{"num_hidden_layers": 8, "num_attention_heads": 3, "head_dim": 32, "intermediate_size": 320, "tie_word_embeddings": true, "parallel_block": false, "init": "orth", "init_std_qkv": 0.0775, "init_std_o": 0.0, "init_std_down": 0.0, "optimizer": "muon", "beta1": 0.95, "decay_fraction": 0.747, "dataset": "wikipedia_en"}
Each number is 500 + 40 x the weight over its row's rms, rounded and kept within 0 to 999. Layers, rows and columns count from 0. Numbers have three digits each. The size before them is the row's rms in percent of the matrix's.

# layer 4 MLP down, 96x320, rms 0.124, rows 0-80, columns 240-319
101:514499503494452461502582504526461461590489542457533447467467548476504502496526503455527516545456476519492485524515562516543499512518465554425466512512463470554539519529511598495546467465483565529463489499542481564573484540396515518562506492
098:472501451485536458456492567490520551463513560569470462461447555463534492528502511505464497522565438508493474458474509459448490567482447472523455439557461536511525526535497468594454438504491505520465516502421558563504454471463536504517463512
110:482490443397572561443487530518527473502498523433520511477533510533484524531461508528549475456550474506427514455502569466553500456452492496466549518430473510545507485516448437493533435495494507500505546479504458486413480478607480493396512535
101:510530456434536572471471496471520534453507520466432544515450581498534454550444474522526456457552519512499532465499509492549532408574511509465504503491492543513513532444436474485503499505502524493522428515484459556445502542480475479488528564
098:478545448463490472520523488543500497542429488521492504511468482472532495475505532479579483457556503539447489581536482486432507478423522470499519485546460560516451468484532466497578524474569490460478517485491502456471520462528564458465484581
095:529483541535485535476468632498497470498409571515493518489561515513404491436507439539447526529504550467485526446455525501424476493494446508386491542546584436515449444485488445504522533487460540466475585450506495520529564463486433490467479497
104:444521524495420588442504460463482521506486478517514444489474498522471538499524466414484476555441525491518527546532457550456478487467500454426477521449483467511564560514474549526409515446463519458539448532455515570508488458578438567514488474
097:475437491558537419489505588477461526484533483457518506491469504507558506500497551499474559570487539503559479533562481435574502525463502557504495499477502419494434562467451541511590503499513449544488447494508516543476455602499470495562520526
093:501551526524488504481502480488528452584589516513468509502512513475528524468572504570541396542494410521446521479403517538467483516542433462469528516556506521524530542462524492533545546478521511536479506515512489544496481539556488515469431535
099:549544529506450478486458448550501494447463382467513557440502479548525467553500474542481478471433524579509556499520462485520515499458487451560485471502458534498443465468453502493516452472434451585524496475483501481454526526514446472501527518
095:542478529537481540540486489449558533477455431537517442530513545491479464514514515444462528473412440533538466455495502575460529546536494591494521568467479518509559444546516506505548466445543510466548437496486476535469479497501524526561528395
107:489454493481491495530465421574432513548536400485578566478534491514512546530518501465529508488453495514523524495583481521533446467469566447515486527478405445531503452578520515499474528449498456493594488560517459445493492496490501593509579555
102:484581505528495473548535570520503460460501429469461520535515506478486558479521448508530572571486572511448513504544560527538504498526549442448478514545454542514557515445496461432548491471413560580465479488426497504543551526522464445469555541
090:456484531462442462468466555513482483477492492474479458531496500450538501487524509475553446527516479504496443449469511534492463438439498460544558500535481552480494444566513357445502406508540473404574518518448476524486509457505526452520433470
108:494448506469473521422526434495469527457535466525496536445560460556511482463513516440443481556569514505471485444503500396494472468517514547453437469492540461448505517505505468524425513448485537487478516528460536568489503569558414462496527512
105:487545469516495547528483490485567582526545470571516419502466524511517503512546451571492519491522553460487543513466487451489511430517485534515527538511550571533458525415503538443465503482478496473488471565469452506471432571566494468486505523
098:558541435478522470414492502489512453433478540468485447485458512585506496488441466454472558420478516532463509479497432481533481513531456531526480531436485498479556532460458486530545491539501489572514531507481439486481547457524495515517445491
103:493554504437404551456522518483472493481494427488492516509533496460508534531473505506562441529494499483502501455529462464449550489471531489540520487544475455488478513482585495514405480493497449515475462516466484468484517459508420613584518449
102:450480514427471491515488429507453494493522543533546479495514484494525481511555538514562568502448502555423536526551561465490538431520503516545527514503556502533441531464484485517543539524498512485505604426485446548423503423480465563515491490
098:566513492516507398531469498466477521529483547441515482464507567471532537436441464567573601574510422518526451446530508457503524520518527495551440503529430434550474501459497558503505556494498442501541549521623453480545524591527498506486535446
089:487458452495541581516507565508509556501486519508488497507458452552582534472481523444466444468520504497413475436465550508534477471593467515528586550482516477515497463426495482461619504513537463473441462399475537507503527458556521520472479509
096:514516512450486456516452419467479564521531531601507454503493464542513476431537478499478490503476522492455522517457438512528527554456433519492471513475524503470448505514490462497475517436514560501465511460524478446450529528499504539444575541
096:421471472474540486507574541452499521481466404469514524524483463521424539451474444490478570467484491527477503443518489545471505502512477515528478442448424476433568482486530555496523484458491521510570479572459493496551501512476541521486470486
098:500556561442531461463602438517486537473475497505516485503518501542516521554503474466457510380478484491524511509433495588483507525478481577506473518521473473504539439484483497527504485460457497547513526472487574536506532476530586440475543460
096:585502517574447490536559506492500526522468481513466512521484491511545430469469480575442524489413487489514511438452469428504556541514484444513467467501532491519463463523546529450576502513571471478482542559481512474484484477467490539549547544
108:444465493458547474439450508564493469514508457502509536463483444550539499501516444475495517571498465556454461465507489531514410472506532574504480463525517469484487391565370460472535506463446428509572585564514513477483466412473402497476502498
100:477425478537470472509472502495498513487477451441475528554470440430546470461498508529529511449479472520433423500579480507463514402443497407351491549489454454507427462547498482516475530484426503448479438488485455481508423410491481502511512494
093:505442479492515446493440437540514440497496456499545534448528580494449515516517556500482594484499463548530533581575541527507531497561518573512521468504462420474474461617550478567465508482464533447528474467499520461476513483396562447497451451
108:521467449475582509510504502536485508446453498444521519495544439486489506444528581431491518467603518501519478492504538467503515540532482545577478442513489536512479490498452486511450452488592483503549506519460524542414540518502447468558500443
100:531458550479515603524474486542546524469501586451557540468473461536502508532455485413570485547455555492489553492434505554535548488478458560566515540470440534524533510442556525516617474578479492551422469435577460518490539482479470531467495440
102:546575470541481522506511492482523516494515432524599541558444476439498511508540532492498458533440494508581508502461477537529480484501472528460484513450505515487450439480504580532496508417471457462528489484453557457538419533477539508499462471
097:534476516531625536492456539544463445484498535606525550425575409488511466506445493540518529464585409516549524468521437452550475392521503491571468443538519454491493423473474563537476512551546539483592478521495434496504508518480495448490533473
101:481568450514530474531483486518560477608514575540529527510458477467449478509524537494463491414492512507572511502452465530532514485441501484483510569572510576473476521617466506516553534486626453549459541515563490488466551454511532494458535458
099:479553440537553406540559528550466501521499467482459498515538484564511533521473494479500507585590552485483495491449514507551583513523560541408454396522526517511474530519418465497473502509530505571531465514507572495451477530466455513536553487
112:489460492456497644499470450492536506464502529559441549476578557509436502529429489574572446473457447506464498507553578475487492448435462506505490518435549510569504509628486501514563532545486483541456519521542471561556580552506472533476545503
103:520518529541464432468468452479607490514533521458534417518435496475439443494522543528491537500460499468582502555450535529452491538494537531527541455475479538441514512537470557447495560533482494559427547499498516451495454524553502509505523555
093:500533531531435557478468508462514517424508448486454518493522514589576457502494498414453533516478516505507545509540567498545524530475608512541470569471480499489473455555539472506489549539509524513489504477531489505532466420432590511486535551
100:519497491537563442536423516522391496552483432534470492492437577426451519523442483508554492499503488476566518497547496432503485500524579530443490515485537414487523490465480459502423498514433515541516502491470438455530554479515471392490521542
097:451535481498511432419519446423544516461437512505518565464570469557425480467437485468417515441528482557492536527541497469509536514395500474581483424481513549509451458457531507557443500518467475500456500487478511531473518567428526557535481488
100:505496458424504516455532577522569445484524462493473542479517448531548467495548495459465489511508522459572548448555478495510464513558516546501461553560455543467492483550530543511543500477550558519509548500504574522541612487478513525480495484
099:515517494453528479495557572447479537513461461519546481459508481500569488452557565487455452468512485440507504501463505540513442507501508518521517464556521516476562411483493466530467492513553526600513482559480506515514437511490519531427518447
107:502584442531581445464470467530429464492501476441556446504532466546484541450505461499459525499452527480549520536511519420458524521514502485472495451512457532501527490509456516509474462574471493491500500465454510506453464541507543496582468475
101:502484535545540460476501515541447487466498580447579443582484470468526565498465535500523459507525527493488496479510517455558525557490509527409507568490486498525471472462460488505531440555446549456494460492565570491450528502600528487407490490
104:515448533517488465471519550476406477519489444490527562471456400533597452520526488476525395415557503549521511504490509529468457418502500489539498470584469521413461463499495471516473548495453434499507539457411484496463517439437499485504551566
093:502514525498472487563484510496494483476484547540543500441499553468551514560459407569515502469503491453437490473475508446509453510457531426500580505451515454485541530436524448503484489440536432462543534440491543476538543494513497512450513634
102:547458534537505529575483487484465572466505460490514453595609520454500523465500549499460477536530502519477468525461419551508522520558397513569458425541474451499500521452546489528481461459513479463560524551559478542552432443529564469533486509
098:414532544530436503474548477492434420442484526429557544462475508437506509438519524521513470532512537545495478507450544513435450556452466507425429501478520503521593552450508551507468475589505499519438462489453535456515425482574471563550485442
119:432520477501486518511572497494590569394448421541515542495473483534518542488522569499492480514519571604502507494475412457514540509477470488478493492440506500495471427453549427536492442471531468516507491506470589453512511555470458478510492531
106:520450521556398517537443630503500508569580504501523513556537502497443464447504455546474534472416501484493496569438474536497554439519482487591443485536534533383528545469477501463493573441534502529479573503491511518460490406513451476524567516
113:508492521496442583504483580492530520441482556537580421511406563509470448479490482529458517511502506486421533491599487467478475504490546487550515550427510442536550569388531567459545517518468500588440444535529467496553496477471486563468450484
094:479511552434496565578445517474552454490492493496503393509483501470502490566473506484463485549491508463455486535543508511523516490587516557494462514502511550460402527496456525477369526520509513448483534541548515505551474454428503449553423460
110:542481520535562489519505483480549524581539580452515484514478527463396529557439458497596433518499530563495515472474499499571504527583465458444523560515527532495521549524497477502502458525503516531456480512490505485574511485493519488513504568
100:543454473474514465522520482476479527502482658449481510510511561494545479476493504473482567526551483504479491571429574523494475467529528485513554498503547535453469498578500529483568544481505512514470513482475491489495585502450565450460486469
097:505499583523496441551498532416462532539498554524415483590456528501490576497471443513417531444439470460487510608484485616439504536551544478466431478492556505565509416423555503440508437541528475543528454514514485483556496514479553484496505454
099:465577542534525506498524426453515507495495530478490447554489414510486537566477614459502509499515461508519512537554488487471458491588521541530463618503472425439482501528500513539477479551458431460518481514541583462480527518491482514529467466
100:490434477428532532546493436565500506559558495500496513411547446464555436536508444526513556430487516500445445460515459552446490501454522462530555517509464502484446509453476459499472519445570470519515533477495468513545423478492478458560548556
103:506497523547480469533518454448446518508478484516487477455401463576528508454479480526472495506494505519598441469558467521549524458526463492507492505511480548483549522511479542521470501510527420476581515459531570520530514529499526486515526455
098:464417517466481486449552490501459503511477490513349516525498534534491549476521492520557437556503489491547470562561483523490517481513525491506531544551487562482472449490529511479539591476561514490470491519473461473505536487512521567543502484
100:423527467512553438473467446433639521482506539534533462496531484552552515521520471469512450469541539500479457471489514636542512475461532485492523469485444604527481563439487457523495498567439492545499512517459483543486563492507450486498511467
093:570492401497496553506497447534516552562478520507415419467453517534504498485473475515500512475499517423534470462490501512508528511562444428553443396484530512475464483476563579520533528462469531480512459429443503528485514517520538533514476506
095:443481519483490502429526542530505433596493511504456456449480497488441540509488563533504428493552485498505522511479458485543505534470447468523539489536509464465492551498426507536448445476489494558477479457474488510432448510491512523511488495
099:456496564465422527491558482485528470485513528491469542498588518465457491562522501578508557482486399451480515529489467524434552534509486471523576524459560484519576494550496621493554468515524523570411459512473469512501505512567455469515524525
094:528553514538497420518571511492475430503423441500461481572494484451478549581457524512523552514544516462461515531549518492520501536461503493476601460492485447517448505531453545489511469541478549460509450523543469487485497480550496520445484513
098:488415481530486518519484511465543510485491481446571589550465519459557495529473482469512451512564530519516505472524429471523476469526581518548544565483552505425437466522551555485519527523522510592470507566519510528507570481498527406499542505
098:519503509428539479493535565530506519397549420564535473488556474490523541472482491494511478508486526455492415520474475476461562442517519555481515573543416561527492499522591523522501526592500440506502475511548478508561525560554554492507463509
099:530428536499524552537495499481432461512461523494493512612487483461469555496584620493494502475566449497473493516479440460515507536512498441556518485532538482516497455534472497527472466495567444473540458443495471452443491483499540475478491540
100:481529559560476528524494454490510620482468535528475465489492441508497566469482453575551507542467480503543526510480469575570505533469504508498481476546472386527576459589496490571499509557502512382435541542550536507571542503490515533444518544
098:538468467469458470548518461512472517478445535540476470526508529519510497480596546485483517484481557440470558525447555465496509503574548439519516448481513535501502546464552471479451527495516457457550386537487500502493566538457512554524506485
093:465442408464444512569450537455500447484509478557453436512469537503548454467508451498485490461501551439447421509502537571444505541481441534512468494532461506552514518463530432502424576501482522460515533495450520461470496512471516464485482489
101:488559447516562473537520596513465512490508541466497489532521514427529460526539481537472561518530507445542473518467483497459478533461463459530477485472552512467451520502456466538462510505403528501527411456492524545537495529461446438521410587
097:512550511478459486493585526566472407522515527443467551510485466429487478497528414531524481513515446490485453545496448470486469550469479563452480489546468510482579533477537428416521528457468604504468515550509485492474516440562485533447447450
090:518462577540472520525473460550520522475505525534459553518549510502452459452565462456494569503414504466518538498520545532503484511584492490518491495498494472512511486479526515483471536556492598467543538497499504533487595511516522535480498555
101:485500478522602422512477458519478539452572455446514522521564509493510485469470546507435522534597509544447456537549518522597504531541530472610465456478572510461534493509578505502487479439518502460495457510490503512477526466539487524503450490
089:481511501450486519567547545496491440578550519518524534493519472474475490541533530488518446516481517467495551492501434435478474516484553482438421439511551528499498517462499428521441472468524512478466443478461464490468469545446443441491530458
106:466550526577472514505521472486468482516517479512440461477490555516450533544495486487569477526500574458536531447503472480495446513462499480531491469485451486490434514570481509562542482507496474498366524511528509552603479500431482534500505384
098:542535536560480434530499507545505501507482554539471479539559489415408459551471535564489565542479461490582517491506489538550489462473484542459498551477494487481573505520529452522461493472509535391454485541507464447512509549506496449493469510
101:455528480454478563536531479588488488523461476536470547383467533553512455482478481443489529479474507481396490471554535524417471477527510502492547531538455545453455523447507535449436546517470509500525579522507512471555493490507557489486477534
099:448465470579456590430420513424451495500472515544514543467496502512516549466480524486521481493458481545460457484497539510471491464530452545480563508534516506463441565531500533488500511481469494427535486506550513482488471464607461548566433547
093:474521514504515530468497431523516462521558455493469518614539455456521441440446578495461549512505478486503540455523485538465490487590507503410509511487563525437502490500433507519587430465486522487511579484489477475522394544457502454471439521
102:513500557512446515478530525450522475448429616458471497500484535533443460470487578487528555448510536467481435577517529562484610508416546523472434564426498505456478546468424526555464477442474435520457487488523514457489516498419522459529494498
096:521491519528468650471495425510525473517502474505460510514494566551528484511525443517532475498459475501527470492533484513461533517522497498507517475491552458554473457541485549446488518508517507465552553504552485511489523579516519547542519543